From a checkpoint of a small transformer trained on Wikipedia.
Architecture: RMSNorm before each block, rotary positions, no biases in attention or MLP, untied embeddings, normalized queries and keys.
Training: a variant of Adam for these matrices, 114M tokens, 4390 steps.
Each number is 500 + 25 x the weight over its row's rms, rounded and kept within 0 to 999. Layers, rows and columns count from 0. Numbers have three digits each. The size before them is the row's rms in percent of the matrix's.

# layer 6 MLP down, 128x192, rms 0.0793, rows 0-99, columns 128-191
160:513445511545477470480475505516473511509462510516549543506510470550503497462458496478495470515550516474522510525493521501492486537524504494496492470484508495536484481567510490501465494505464523
103:513473467483509531504508472556515472554485459499496481508480476510512526498496495482454527517546518461529460464476501523536507486515477434462504461518484495477540572530547520505469489484501525
085:513555517516518486521509474488535503482476520439475500481486549500500520526526495523512467472470491535521542546500484550486538542522505518475527515439559489442471514454509530498542493482480502
097:482475523457503460503467460532525511517485523552505487450419494519488474511512502471494482476516462467539475528471515490497498483500464528488497473553521537469496474531488551503487471530509487
087:519552532462519500494448480529469506513513528503510484501485487457506519531480495453581502506446541491529514513482496494515497508467504505475521470495513498496473494452498488492500444499498481
098:545466526488539429502519523521471475515540523509500475515482490513509480474526509482511463478520515469504469460474503507502476517512495572487466487543485486519492531525526432501519493486506492
087:494505494509523490501550473481513425529521503506505530478460487476495506471519495478513489494481469484546459491499509528528480528478499480502479488473495497484523507521532491509467514501482497
099:491506493459480453524505521569502512487480473538498507511525499484492510529538524511463519464525482496510518527455489480522470480528495484500525470583469509485526569531499516497480491475509487
092:455491468509494494500516496516489528457470519484518546513484479529502512480473508500482468465515517499490473538501528496514505536530505452525504505507518472479489502522540475500503514506523490
096:480532456477468489507450480480534548468503510501520505506472554483497441510450517478495504467481499519467497443483495521473537482500510536497516540501506526455525500478511550505528530519524491
107:498502496526480467508477446457525514510468508553478477501480455503498501549465508489514477518483515500487480493513570541513534523481494517425514475458526470467487512527509494501483519507490476
095:493510536492503531526515475534493479551531515507475542520459521519479541501470520532522505499467450497497502501487464494459497521484486493556499498512519513519461538502481470505485479501479501
097:452534521479483517504526459529489527488503485503492461520534492469486486531494504509496511495497521530490502493459461507487484500483514538484514521478483476488470512490475540509532495503450500
081:483516465448492473501477544452435482433472484511490518543523510503489505529490495485505501472506559513480529497543511529459491501501493450451523505504505489533514483514508483498501570504480489
084:578447512535478489493471452522474496512512510499510493512513482535507522516507516494516485509491514516489552456524484516473514461484518486493520528495527503507482474489499486498462500506522483
081:513464520532536492505542509483483488523495512520545546523461527493499509502480481514558523520481507513510515525454509519496510493506509548505529476488467519459479498490509452501523472516501507
094:539489521446486473450478500483477494515503473485486504473513544513495486492573523517558495494516507475498488463525504475470528490499498504468463471538463483481500513501501498516496546471569472
102:493491551524506469508519503526481479483469504491498553484518509514498526502511512501534492467473493491487549519556514515489513489511505451503527495499512551534547513460489497508472513469474551
095:504521523513474483522492551514497500463494507502527511490482466520488480470532497518466488481502539507483480492484479489484522479490496495516524530455538502480523485503459472490485501496460544
085:515477486529441474499524491470520522516530464532496494505548532486489468512498504465491487506500485514493487509515497551501515550488493506480508518496514498406518502478506510498504476492451448
098:539504477481522500489497451523502509470500543482519527521508520485471496495537527487479527486462491509445465476551472494504465482466523533490498497516464460523483483486570483499520496500508486
099:463452508498444546512471535513533487568482515533513529511510488533517512503485527552516516501533458495531536471487563488476512470455500519524533492531490527537511475514510513492462473513521469
097:486519521524461485478544482533478487503516470553494447526523479489522531490513532476451496518513517471466462462542512501532500499502474548484509502488462482533501526515523470492529473510506561
097:398500496498557515475471470527487521491499514503460532549484502479507478486469498530506548521514507516487488427487460494507516465472507479524507498511530488513494494486500503494522495551523515
112:461476506489490486464469494532471498433477458521521540505508479481501525480508490521480486488531500472489516510447530524495511522506483468472519467538465522486496523519512501495485475527501471
083:496521500513516505532546474492503524576526514498469529521511460485510501462483511508503506500493500496524465512476518473515527502483533483497501499545509512494514516475543500508493496472529500
094:515520489465493487481455558523494487505551505482481516485505520474491522503518482515521498501504529538476483501487492496493482513505509453533507519555495502498522513487441471497511504485487560
098:517495565501536491492455512490499521481423533498479535488525486504491473525563474486475477529498464488467506490503504489479490484500498506451509504535478485480505474491491538507482427488469490
094:455500501492463535447513518510500491488516475517530495539470503486478490512519490474482546493505540531452508521457493475516505504438475524511507503510532496495484521463492538507496509506537478
093:519495484490497509499496544480510494528484417478522495499467493466503518535482494538467498475512502522536503480509469498506472500499504522537503540508473472478490502518509496501483466493510527
156:520506488474505496496501494511499523504508536477474528473501525453507477538513504491501513556452485521465507520547474465480487483500509482510492528455500514536503458470513509497503490505535467
089:495501506504471535469497493488500497518527508524481511531528547486515490505525492481523498515457483503480484525526468507512472497480503491557457506526457516496471518496472463503559505523530475
088:495477527510513489515543446500535502500493511520521499505535450505504513494528507504554503501526540524500468476465493521499540508470502482473491504465488497452481481494549499509550442519517482
113:458437509558544527490483490475483475482523519488483504564494511482517533515521508496471519498553488504503513542495477519459521486526495430490504496507515487524528518459510528504483546520523487
098:458520533472506487467480475506509462458551475478534520520510522516479470526512493466488528524482502482486488478543492504487513473442507476493479475502533469450501519484537504498490512505511465
087:486450457491540509505515509523498520531517452515474433500486481518522532553550517431472507483522480508519521493485449502501502483462506447498497478478529491512482483501505495494474517500458478
088:536494439505511479544562456503478505466503535493518479493552503511497533527488493512513520492513493504495534515455450484514494465508491475531444531513479480483513530477539530488484491523529519
097:441463519543494458505500503524522494454500516543464520467515475520496485488539509486537496522517507479508486448511529498460494546479506499474486479525501468460496535508484499508515476516455482
085:543468514498466503505530495482515444498494433504493510509560425499479497528541512485530525529463527501506532524456544518513492498518507497503498490500480514497516520531452446503534482467513502
096:478482530563498534489510485496561495514492461507514507501473538518510492512482510423499482531473523482486501523509535516526536505506500467473477488565477501475501513497476478502470511492512480
102:488439466494525522494480486498461519454485504546510493504505511494486484449545478498495526479498518519456481522510508542501458542475506467473479484457525511496501480500503528487483504508520503
097:447482446475523472506511505499539466494499454487472511491486511484508487543481473529495503519492450531483520487490522523493529513469493487532453503495514464495507503476527485499474496532505437
087:518448498537487523525456491501501515502500449494471538487511487511512491516465518522572502502477524489470526543508532498513520476471496489463507482473515501478493524518557516502490533492508478
097:530503541511510512490493486473542485495489528479581553539547528522488497512480488532569521544503451501511472555499530503475480511538498470445516522487464480505494468494476513503507475494464517
095:472495537499475543478457511429506502528493508501534499488516537512497524501542486484600535473460497523477544512501518499501509507520496497475455520449567540521513499461488474488521505479478509
102:503501468528505509492467525522517483517471453526477430474473496498509498479480501531450523510515511504520491511513509475470453503512500497459498512504464507481507475532493544496469506505465502
120:455494510547526488518525471494502478503480447519511524476539492497494500502556478478490475502524510468525491518551523511486512532509491489481501491462530497473539529524480496496492467479471478
094:442549512498503489473487563549515465496527457511480525486476481486506538494515506487498521492490505505493481488536481523506519501503496547544536473470588477504474524503460520502518487491569486
086:511479514520475546545505545537501489487497499518528535533525468540501510468503493565560483505526547513480511458462524535493504550484473514441506528496442468479518486479486548503531494484532511
088:489496515467550512537530465496508528504514490500531494511517524516492490453468510504475524529508518514515505501509438511512526491512500496488525536471502483496508503483493515502503524483507526
101:523503515545507536534513494485458490490507468501488535488472479483498487474467493485463487458482470502511469491489520505499524500501511459523446503500528492440492524473456540500504546493563522
086:505513531490478477539479519507514496473440543530529457505523489490493519491491506484490465499499532539441495514525487502492464519503500548463525497475449544511473469484495530504540480516429493
104:502508554519505514497496486500506491520508478491515527534473505525507493504492505501527508493474489507509452484531511485479530503483509486510530558468512481477487479494482548503491516503522500
085:515504450532473472546464480548493493557428526478506471509488500521497490445515507517480493468481553488488495517481544525518465540487487483507523492546509520508530497489503485497477491496495517
098:500502488510495537503487571504531532466504499529447511534478508464506492510491495473505507494497482490515510533516518486529475473503488492525480524496540495580525472491481555492489419511522533
092:531481507519452469498528517506512506521475532518507564492479497521499487497501493483511469497495463493511508472496485518528519504550491506493522472515508491519487490471502503490465484474504477
085:510496481576473535504492500485531516518471492520477450547500527501505499533552518481486522507460510476507466498528536522506491505475515541468515482491514498531502473495494500505471522464476506
091:514507496500548535505510511514488494521505513463489450530451485470498456465484492505471538512513516523491478508512503494521481463501496449532466518517485482501498482525524477494487511504504465
098:520494531511477498538486492491544437478464486514512526479538504519513518498480496491520512467464480497493481509505480501495546485449478515535543489449507499492492516513512460505500498517452483
086:548465470523545499478466524511522547528512484531480471498496471491498507526522501503506472538474526486505558542533511527501522511556508478468495472461475496507510495472497514493512453495486516
246:520513516507495457490498490543506505509483524539531537513489550523507511497528500511497457532529465445527495536491526564513496544536502491507530479527486525541563489532491470501474507510487506
108:518490490502470450506521469516489505472483522540490486508474516500495473491540495516467456512473474469500470507493504556495485533561500487449518447443500507480500477520531528503475461501464523
100:503514487503490488489477515492518534525504542505562469503517507508502533487485495455486498505471460473496522450455493524505517460505504462464467507472512503484496536497461496501485520490527439
089:467542496517479492534467467553511511435503508463538465512478483502491542458470503461461502494503497493529473490538464497514521513494487517539483505496504465477491566484515506502467483521512493
098:520488494490546520500495518486468487500478534494487492528522537521500530517483510528500515487490466465536488489508493490503484524515503482512504478477500475568495549490529469509475513498491489
092:498495526498569461479483549521483482507461527520501524474502512538510512523526505478535478483521504474490519546506512532525502545493504501529515421439562510493523540511540485512484460505490504
096:483504485557511496499509496480521451524489466502471503484490511495493502515543495532471516524523488512512494457542479532504525478451493493475464521502489489510510524486453527492543454499532501
083:459523538453501505496520515507510517490476473513521487539487468541519501461511491437509530470502527497467509521554465515509518494499514496455497510495493507449521457537530491507525509478530488
108:450477531517509500498550505472473486542504452497486479511511524518498509481530495521500541513494505539475442482513485511484503473492513486552532527446513502526505490470508551494522495496460535
091:513504491518506514503469526507481478529558505493509430537514491506505498508551526523483498537522502494501511493463501478541495504469513509543506511486509548532483482501532492499489501480501539
096:438491480426513504504480488567498518536538502505507484503531516508512521506512480448535489531511469501525494528473481501500507475510512497492549506506513532496534548477491458496489535512507517
094:487515458511468486502520489496491484522515541531502506478453498493508500485497486468581504498506478472494505532514527493489504505512505538523495490437514471495497509430547453500495483492494515
090:529463433475540520478499536501506545517472501511479554531553458489499446513499514508520451509535502481519497489469505512526506493531525451465536469518493520531498490494496480501513512521516491
084:504502471521516515493505499503538486521546474523479497560457516506506497500489498527439508533494502482483521494545498511514554442538479517513476484521495506541502485524489519496479555515525484
089:559489458497494457479480575508470501493450511488445498499509489494496503478509481505501448537517481467505486493491552501468478506518519476531474483509499491513485533501539445492513520496502482
087:519491475472466502474483485423535501518474510526496542493479527508504484496465490522545511513480467460507478470541497439500512518447493498490490474544459529500507527497491478500524448505481464
105:502479520554499455533495553522515481475442530511452534476523474463514483441492508537524486484502526476507501473501489492528491523530508476490546504529467521514549467519539473497485459486539531
107:494497475475558524467513479449435502506474513509442533522516490467525512544511504525495545525498461501520492470506496524513457483480497509519473462495509501523503521526521457491470512483471467
101:463489470464487508485517508522498536520516448498501492473456514502492520484527518531456515518517472494487489472432528502452451508534507508452515497555476515471521482519526477496492536513452450
101:499498480457523511488505504511458502479489539487489500499474494495500460464463492550455498487524514507526428492462501487467475476473502523512489506533488504518480484511517549511491464502473511
098:475534536548545483501485493499496519530505502522526485510496539481496496474517501546486500526475508504512497456511541499483488491498504485545512512464538496480452506491503539510522582532489498
098:486512520496539518503501512549481534461509471468481472484478531474500480505466518509507486533503426499492490508484535487519463537501487522553484489488511523508530519517464489510478501504552503
091:506493478465501478515474452490502486527512555480476447494502508498500526470577528521504489474496480480507487492512490491541495485504494538484460477481551510530513552460503461500517544466506482
100:493456487491486516473496500472497487479504545500511509491535484500520479508503502512520477517524497495495499474467555479467494494485496454559465486493484512500519504546493546498503509495537497
087:507489489527530473505562499488490463525500492519487491482508529519525505531475523464484496490502490517513537518544521521543516496478525525502468500474502487511495488487479500499518517527478507
101:501543494456498542499489456453531499484523501498502525506440492514499469548501494491548538491469511506516531491556463489502497500462503520458513527535498495516506498475484534509488523530448484
092:502471435536535505471474542503527528484538476461473490456481493512485478469530506430494478489498540495471516499504474471528528494502500487513485500458510467457495528481484519505495526531504504
108:510479488529497481459520520490533498530535503527530490468455533515505498492486497524472466514537533478511461534475494508486512539526486518542509491518445506520499453539514494493462499498518529
098:499499500545503511478509499465542466492534484463493512452480518504507491506506504502508513494494507512476490476467499545502527481459458447529513517482498550519489498466507562507520498517543486
097:487560551452487524497492522562507538483535498496494506483513507505510494476514488485507471517490522501531543531481494497521500507501498497530543486510469488557510498507485466500507462515496554
147:499513499475484502454513534530471511485498504504452511527505500437499523593532496525539508509491471484489511475502526527500472438493516518511498506504501523537542510490519506506483527498484502
093:505505523515524507484569464471508480483498479476476520520559554528518497474511488534550476478507478491488515487549508506482510523505515565563516494486465484512500489498526510497489487509504489
101:533489489477513502508525446495475468477535512492493443491516464513514476506531493454485503541463521511481524467574438470508490482485507522549468503515477477474506545478499498505497497509517490
102:506467517504525517488509526536462489524509468501516492471451507510498483507496486469506507445485463533466560557477508529492497480495509499508498531505545463490478521492506410501520515522485486
091:444490516529486500531477441506498542480528461479497498479501474484498467479540505469477494470493500481523517456536497475528508498453497498525487510505489514519493516456519516488533500500536454
095:524510486470539524493522503455489465501500454523476535474467488486493454534522499550535510522521463510500498481502520484482509497466492517562475497524459481509519569480510479505495524506536532
085:545540483506493470537496471537517467480504520507525491502494433489504468452561511539492480479521468482467480522497494493494564479537509490540468528463533477506526514512474490507552506485552506
082:479490453488508449455514504518488428515477498508486500471510488500504499461506506542524478520484454504498512488525474460520499492485508531501523489489497529517508523532480479496460539527473516
097:496473559523508532507512454481505464471479489497535485549490478466516501457482484543492525514519458484483519446484522486543515485454520454496525475507482521458494439516525511496479460495496489
092:489509475483453503514481439487501487550470496515446516484543513466489482486505467532495502461477489529516496546551534486472485534510513479514502507506551532458510469486496487511522541487508513